Each number is 128 + 32 x the weight over its row's rms, rounded and kept within 0 to 255. Layers, rows and columns count from 0. Numbers have three digits each. The size before them is the row's rms in percent of the matrix's.

# layer 5 attention output (transposed), 640x640, rms 0.0305, rows 9-12,73-76,137-140,201-204,265-268,329-332,393-395,457-459,521-523,584-587, columns 160-319
100:112127183105143141102145170171147211096150112130177140106149129130133145153106121123125142120134145176236069119162060078159129128164174154155132125111119119178138126105100135052096163128172135094116077118118166146123084136096138102089061101112089163129119129076130135242118026131144128135169120151226105122125049170151108202169110145091125109161113163119169152113085115093167186116163126104137108112144119160112145116096104141188201092122069150087087124152120105107124101126157147
103:160158096168129109085153133119114159112108167151110124103195145130097123116132103077154159081147139084126136076095052159121157102132100170103071190099145131174138085160134170113103115161092110077115087109148163140140119131137125132080148167127104155136163170085103156150166075168140137062081112106138187119135089177109133115122169130099119065143113172124154106136104082142110120124121110144092127127095149164102143081122090154117104112113107149104147091101119121100171141127149173
105:085193144178113188094127125135118191124079094098141145156132091125074127112140070123113128154161156134089122109113159179157164090122075183148139148133155145113125090137137089107151090133133067103119128116195138107135129117165098145071138172101116126086138193130156079116156113104113138148132169111129101167199102124194124137167113152069155157057090165148142176085080144078176081127095133112132100095102122178109157077091144125105046151138171115151126072100106109072111089089103136
115:144122123213106143079102129140123145169180143082146153200105122155054175147135122032127155139185173156166173169151125141123114132173108116114094085149104147189141122115140115108082157148103109133129155129154143085099132167163107152142103119136126149149176132116121173152185110171116149105151112072190177122117135088107113103091139146187066079130159153202110147096146100181129101105118132109125134149102125119114156114152180143117112114184091128155128112098156121126125149122116099
094:176162162117183106119160175146071186122128096082160104089106129100161141135138155103098160152173124110203168161175060149143157123162185072183108124079122141139148093150103159120095091139092113061148031160192142144126165128135104110095095122173149110134156141150112165179167075135111130070115166169141087131108149153163064166170096179089112134080167151163105112146061074086151130055102123135104117128087115198087169049167055148158131151139062150094113145095132156119117091177120144
090:140134072164143129095144186117170129156131124167111089151159126103157134169161120155145145104197131139097164202160087124116174121112096141097113170128142108122113121151127151122081161130144104073130181140190117106161152177093096112081126085120112169165102102070091135113166149140188116107084143201109160061163148099078152111167179115133114085215092166102161061141093066122134127119113109116169144148114130163133139055152071137089145111163109149144112130156075107104136136119124141
092:127151091123108180111082080116066125107097120055169134147136076135069100087176081115088119161144176156100186096098173088128131156145109139122111137132185080142086128125101129158212100114119101125091123117144149108079169149170069184106148138170154138136109182109141066127139098095111108159127196110121133127185064169147059188095046146106126153096113190099135118128128127110166083112098124065107075083111134106134178094118093099104028184128097088153156105085116201101085143114105136
093:082119125190169133116176110157154139144206140102131112139110109097108148155098132046140156129230147170169180177198079121135124121099122132144133073107052163143102090101138112087080142182129104096141172154120144126166074140111180171120115144129107159140141117141148170100192114114154151091111154132148156126042142117147201075112164127204120116100125128171123123136161147165104131119128128172084136151169178147146109146118169117134134103099116139123149114073187056152126120078090082
093:144135116137153083140206147139048122135167040074151100168065138116158122135123141133156152140186108117182161149147060144164167091160154086168132159085080166148116147125083149152110107115118151137179075156141103179089133101149120113150141106158139122141153128154075127134127056125117162050149150152172126163152184208158099176133173196121108122072204147154109126162088126059127126087108125117213145170150137132121118055192122088152083133124125080140125147147120149125106121184076122
095:126161081197167163103114167106154161163107114158148104134156143073094167132120081138139105130184081124071127162163153136141116111157106119141167180159156077131123164129114136126153181141147104051065168144184137097084115167109101138118150100134116123161064044063135144113147178157105135105069114146117186144121133152107126117149184099103108120198088168111186155140078101092156152104082150123140168140138154158076134097120103124079100173151109192090092178121125147144189136126165164
091:108070136129090142131104142058096131119128136062136174134114095118121043097193111098099107153117203148102132075060144094121106180137114125107138161146172080110069133093150085167155150161149105188113154117079109125091164154157068158121103112163130143163115131089104091161105132161090094183124139155133148072161081158150070170112104156090127126167126149114106168176084139118188095102138139073104138076128143050143173139114090132111077150117111090110127083127126176119079159121103154
075:147121096165180124111103094113136129182142129150164103091171156174162151156094140173108164110148126167161103161114057085143128083112124110104132096137131161111106083100063161131076132128102120108175101111126100143153071130160146142124190130104067178148160176182158165130171111088122214115149154073133079092091153142173164120083084151207138146112154165155134125098158162214112147109140157187140133198141183178162079128075182134159132117102181125090169100090206108134117129106111126
099:170147169111129128102165155114069137133108091074196083109109161144128145143167159147116088147209132122184159138139105149153143096159189085141122173120151124155121152148117101119097102193087067115100051195183078189092095084124119105071106101182132110190168122118133103197146081132110093107116147132152114146107158157189125194138092195108179136124175129144119173156106103083126081097117124165145116129129152137145122142144077149143116159197159151143125125079135089128087055172123195
099:098136098194128138059152141135141170159132127103117097116178172151138166134097122150122120126179092141081172106153125165088163114102097148096112178138089118096080119143101120159077217130096100099146123159199155089091128128093133102081157090106121207136093104110125112129211103115127145095085128148126133127158117111102090090128168115138110121195095117143084093145142142119162105092125138140113189171142124138125159083130070166096109104121146115107100121118118156156139110092163097
093:118132115075105139123090105159134085086154126115143142139143000155116150106168120095138106104169184090117119152100097099126188130150134160097172142136128112122098152117129146083131128143143110158068169128170107138087147121169107129128135106063147113171119202101153105132130142166145076080130197107111133109179116179119115101102095128059121165141110162146108136084103074125116104096156127100128155042088158084157182096118117119057078100144092136103160100126115179097179071108139131
096:089130120143095194114107138150124094140130155090142092178095153136142171128119075159119185111125149165168173161161129125105114150104140145171157089169091181090116130082138123160127122140114151121207154128137117136159081143187132149078131117119082148121116106174152198107177162111119153072130140085129149059085123150189127101180125120130118153091173199132141136135108106160113123132138149130069148166146122150180134156139129105137126053092133127114127066120172100139114118111050088
088:182126112132146128140193162153040105122145048065175115112124128136184123102102148133098140114187108084212143127120035128152131107156143092190150148119102124098123143144089194138113142078119132120197063198160098130124150075095199077114119117146170122086146166112082158146159110151075156074116221171143099129126177148200091159133178178128128099037117143136129093145141135056109134135134151161152183136125158143089129114225100107126128114145116153119110164145110189139077104196114116
091:177141072145157165113105181138175157129087096144101110163154131136107157156188096157141129121159116148059127152145160140147157121111142078103112178115156079188086164098136129119136232175129129083129152181162156056152116158079079117103145104152103097163125067075110146131189149152147172102089111138130166155093122163079092166146126106117079159153099137086134126084113088111131189135129113132168180149137116149086180118160076159081122193134082146144098126122092109148161123139143148
083:170081104088092176134071144116134109115149078067173135082158138123156072073175071185104132149119215086169148094070123110106175191137116145080123085121151105085082124147122159205158101157130078129105114080100162100120146134086149131141116142127193150140104140086155152136154152118122127173125128123127115083180101108147078115102087156091143178102123086118081124150179104075134130137106089071101157123074117087121172104160086160145084129088133113133137115118080181112120096128101167
085:093126122152158115039131134173096107153142116144153119114127152140149158137088153076127125102166167130172120146177078102127102084120123042109145076172061176131084089130136133122124104134102090125174196123150134171133148158101138156119176109123117140154152096148146142156144154147133168135156163075136134126095130172131191037078131141174105117108151120158093157136115109158117158106142155173134140163165178219133105076138217097130212119143140132053174103104132112179120131095087090
104:101133164099118106149127123093102167162108129099123083123160158121062115128121083111205185141084173137164150089091135096100131124134180151043101166086187110188106135109074124169095135167172179126133118113109155124134170148150162113093141069150125184119114201127075132163077053124182129165175059087172100126096099110076146185151101121154177118174159094125141177085102089126173131117155089136146138132118143114165224117082138122162105126173121139139137108111134110141119126180145147
095:128105150157077113088204047103051194118101140145122125119120144105085155139120120055168137139076172110211162086116098172077122146133111077165117141134091141140122113110095127112129093158080130116109130096035112104163120135137159155147121164133129131105115049145210109195156100115128102151099140027137144130159056105105123110103084145104193090100107058119093147101162082135228106135113086115122159199154160180063181151157169102187093092149112121187144100122139129115082093166150140
110:043145130172096142116166090160144150203155068136151134113205107154131161131156163092134184092119169172071140105162156171143137047161080094147131084089095123172121096129127057122120095113179096066172172148133133102086159169111079110077189139167093139119111160136163082096087120144134128149174158156141066129124118120111188056113154126122169147130160111128144202118078140138169115167119119166173163116126155150138114163127144145069079096147075148116123086129095107116146142113113199
118:138106068219078144075137124099161096122098160067195083070138073147118190153119125144163087142095055185099162120089160191157113138092098105136072131091108125096125126135139121137134165111122169105095093158110147117100137134190113116132091126129084129094132125126095111179105087140079247185174159151136108090206107097166099161051180125144125141197168123122118190076069163092110123196092149157119151147108092112158137129114097175144155133168097103172116131148095202157115130167173155
096:158110089077154140157167127118111170080139110110176126048082135157162110151130123147135142106109178154205143066123097100147109153081164162110123132090127119133158169179133122123097117125151152130188072166080159119145106105066137117083089142162134120150152168114117124177127065109157124109104099079145105100134053099162079186136163063127098126141133166134166158154098152098174134112139070052174129076148109155081137126163127109193168112155110121118178123176178138119074078146179175
093:155117099143133113152161129115175161079184173109110159122164134159129098126070151053136156099174160153155124051095066198078123077099058169116166145133121101150136120148142124072116093190109118096142131149105101121160075147137121118107150181175086133139080118097136144177122121141121166098115129103122208172137129151079151167097176165121124106130153126086136155148081099115158109113127158144082148118082113152094067091121189159109152114118128151078161147110130125091115123094152154
098:094175138190132191130120121149150181122075084108148146166130097194144105107133120130135173076159177099081155069123137192148172107109115185127146151102074156167122129149149139089159099071141149164115159165168155112075172149143116133109098114106175185130115179165123111103098127117109145151178167107113100161196105098178123140150134077091126204139135140141174133077165178087161077113061112148103159116092178152133083106096136127108121163110094140109123129156058099105135123120147149
106:141117051133108102175131141124115148063132157128098097122088072147172128152208136138163120077118097136113157086086144118116135132096146104084104101112145180150199127132102145141147075149076121104149125138109117164153106135124080151096084121120205147130085078161121186086114139093075139179096150148128183140153142107165104146117090164197149103128120136090137150139080175168144141135174186120144096141137139130151150063117055126164107133117130177189130144186150106139118148117169098
103:130124139127127145154105102183133137157144075156107185115106124132108115111123111084112092089130139113190104138149153132097114115165125084191159111167092146073152169122159085106093092137068091137120163123101149143116149138127201125103181107184143095091160069087128151119098113135102146121116097087184130123143172092167138077124173111128174153117135128156095209139154150160162117104081085147107138119134139100140135177146100115127083181151142149069124077078098199140166107102131113
106:066087051108132063101126118086100110146062072125100181143152156124115155145129169120193171091154135093102160080138138109146127139117124131111149160116094100117131163179131147150123143172193152137147159204153121154058094155148047098143110071108189116144128108094148145158102125132099128129166106137134166152158159111125154116117114139137141150183130203089122178166147065122181078129178119147111103056131155141170102162175178099077160103113126117091123101231085138126114136072174151
103:142103165094121095093146140173087160129105109118161178136164150121131124095068144057167160089141091109204135111118131120100071138141140191173136136125105160213141213142103106138106155096117142050127062164148128095134116110088146116097081097138128146108077159094105128207156126147111165144108097146184100125112136102140100181185140138113112141196176138159137154110113107076132148106075131112100143087087149213174175115160098163119188140148119143101123132143117104150067129155127187
110:154159090132104119143147127116126172109124137066107115083196166174117136098131153093170092078116142092077090122105072132102118086130142189082104165135123117160112064175152197111165137164141118066099122120129103126183102146176121075078153177148092129153087152139160137101123067175180117080134173101126194131157079139100140171112143170104125037168124117166146104079123076110132099109142170104104097102144123120076138100078136139079099108097135132141163123124164136080095093123158134
093:123088061154157152105155110134120185169119106071128169189145144135100156193152119078122135093160190161140178106129177196085235059143087129163162117148171131121114156085092124142148087096086094147142150130172177106115115096097069136048122151117090173126068138143150060137092145108126154199134188135154127129182103119153074097142151153124111172115120095124118111140122106092160054088130059134122186155139168158166127136131135135087119163123127096154092106112092218104122091122151147
110:138190118146155111126135116172147151119103178128162159159146082071111111111097118171180167107118115131150069148138149095160137114120148137148137197169110130142103127122126113145127131087142109180144151103088026073074133085099111151086155155146137163146139129109196141085132165120091156115133132134125104149088129133106089097093133132097122077093160136191161142158116101162085109128170109104103195085113130107171158135146119119144202147182104121134154137187160088142142112084086115
106:069101128136086145038116144170158131154198119174156100111140139092070178165089115083121112114076130142201147123124101132171108241139176182165141172136126135187127158117170146071139143119184175147065111050152128107133150179134163073148161184089110147157105094068115088185095114133108073158150101105198147115160113149104061114173082108119129161164084113149142110160102097143149167161068118093150116054116124147120161121101193113158162056134096111117111067131143070120125139119086138
120:155127150101166126145173074122105074088135109171129141091113148135125113196149171093155102111105137109111122153132117147137106112115156203184104180165086125110142105135141104097100129133047105122065064119116120138079179145149084099122110168156080146150144102097110117149084082163138154140102160121125127178155082121122129082096098206100110091131129142133124186163117114127094146132171054100121124129118119089100136127112154107130119131145142126148138126072160160134114106183194140
099:133166135165089174126120123128158136137089097124141126128128105114101118095107164132138093128122071161146124162115173129114128100208140150133136146103115133094131156135162099052146114161138104099139107093164091101186127103128108192086072172125140085123095171134180131174137180085092168128138196064116096162167139138129102132202191105115139148125132130159167176133092157107153158175119144115142084128092101179116143079147163145154092115094144157153114112114146112113131146145087160
# layer 5 attention value, 64x640, rms 0.035, rows 9-12, columns 160-319
100:189086124091134065143151112104059121096159119134149152120156188154146107115140093097115172140120133179173157163119120060146137125129133145136160091139098141082081105148157157159133124104083166083092146097162147183152094076163085125143164136127170092100076115105153165137148184104177124078087134088102122090180145070160114112134121096118121090127121171123162134078069151196113109124110128145125157080147145139155148199131143106133094120161126143147117086108139139076179153098114127
100:138161177190105093155141086171154110173156134138173181081170133133179088101142123105088144129090170164145149148103124052149119144146144154161179075170111113103157131170105175090119138195208106074138166137102090066129160102125126136167120103138156164120060130097131122141143123131140122100104124202122136126099156139117108159111119174116073145190145095145146133116122104140082161142109159100112129066147129132077073183090063118116159120117139070090107132127101190156129158100095143
100:090144188114152093153131155108140135129123182166091133129148133067157107184184101122084069173122081103103105099120088136132180123069121082183065070131144123121167174123111149138127142170081120182157178163063113138162170147093143189091138150152120094120134119144144154146131183101160105157183134191129064143139121084179132078183132117187094170067121156141191086130096126123074139090105160107129145131098100138124114120099113082048090151151103126126077096148188121140116138135074118
103:077133078094149097197078138101097103167119140094086118151173087123117073127131174151110193131096113116123119058170136050105114141110165095157165159079102078120147116106082153097074205141148091158115109173078103201131106140173117148152191114164151183171129087071115072176117157100101132111131112165104123120096079113164170185124099069116150106136053162102176118095130075171152131120125126107124148129136127148158066158131070123116139104112122235086082105124175132055150130074128134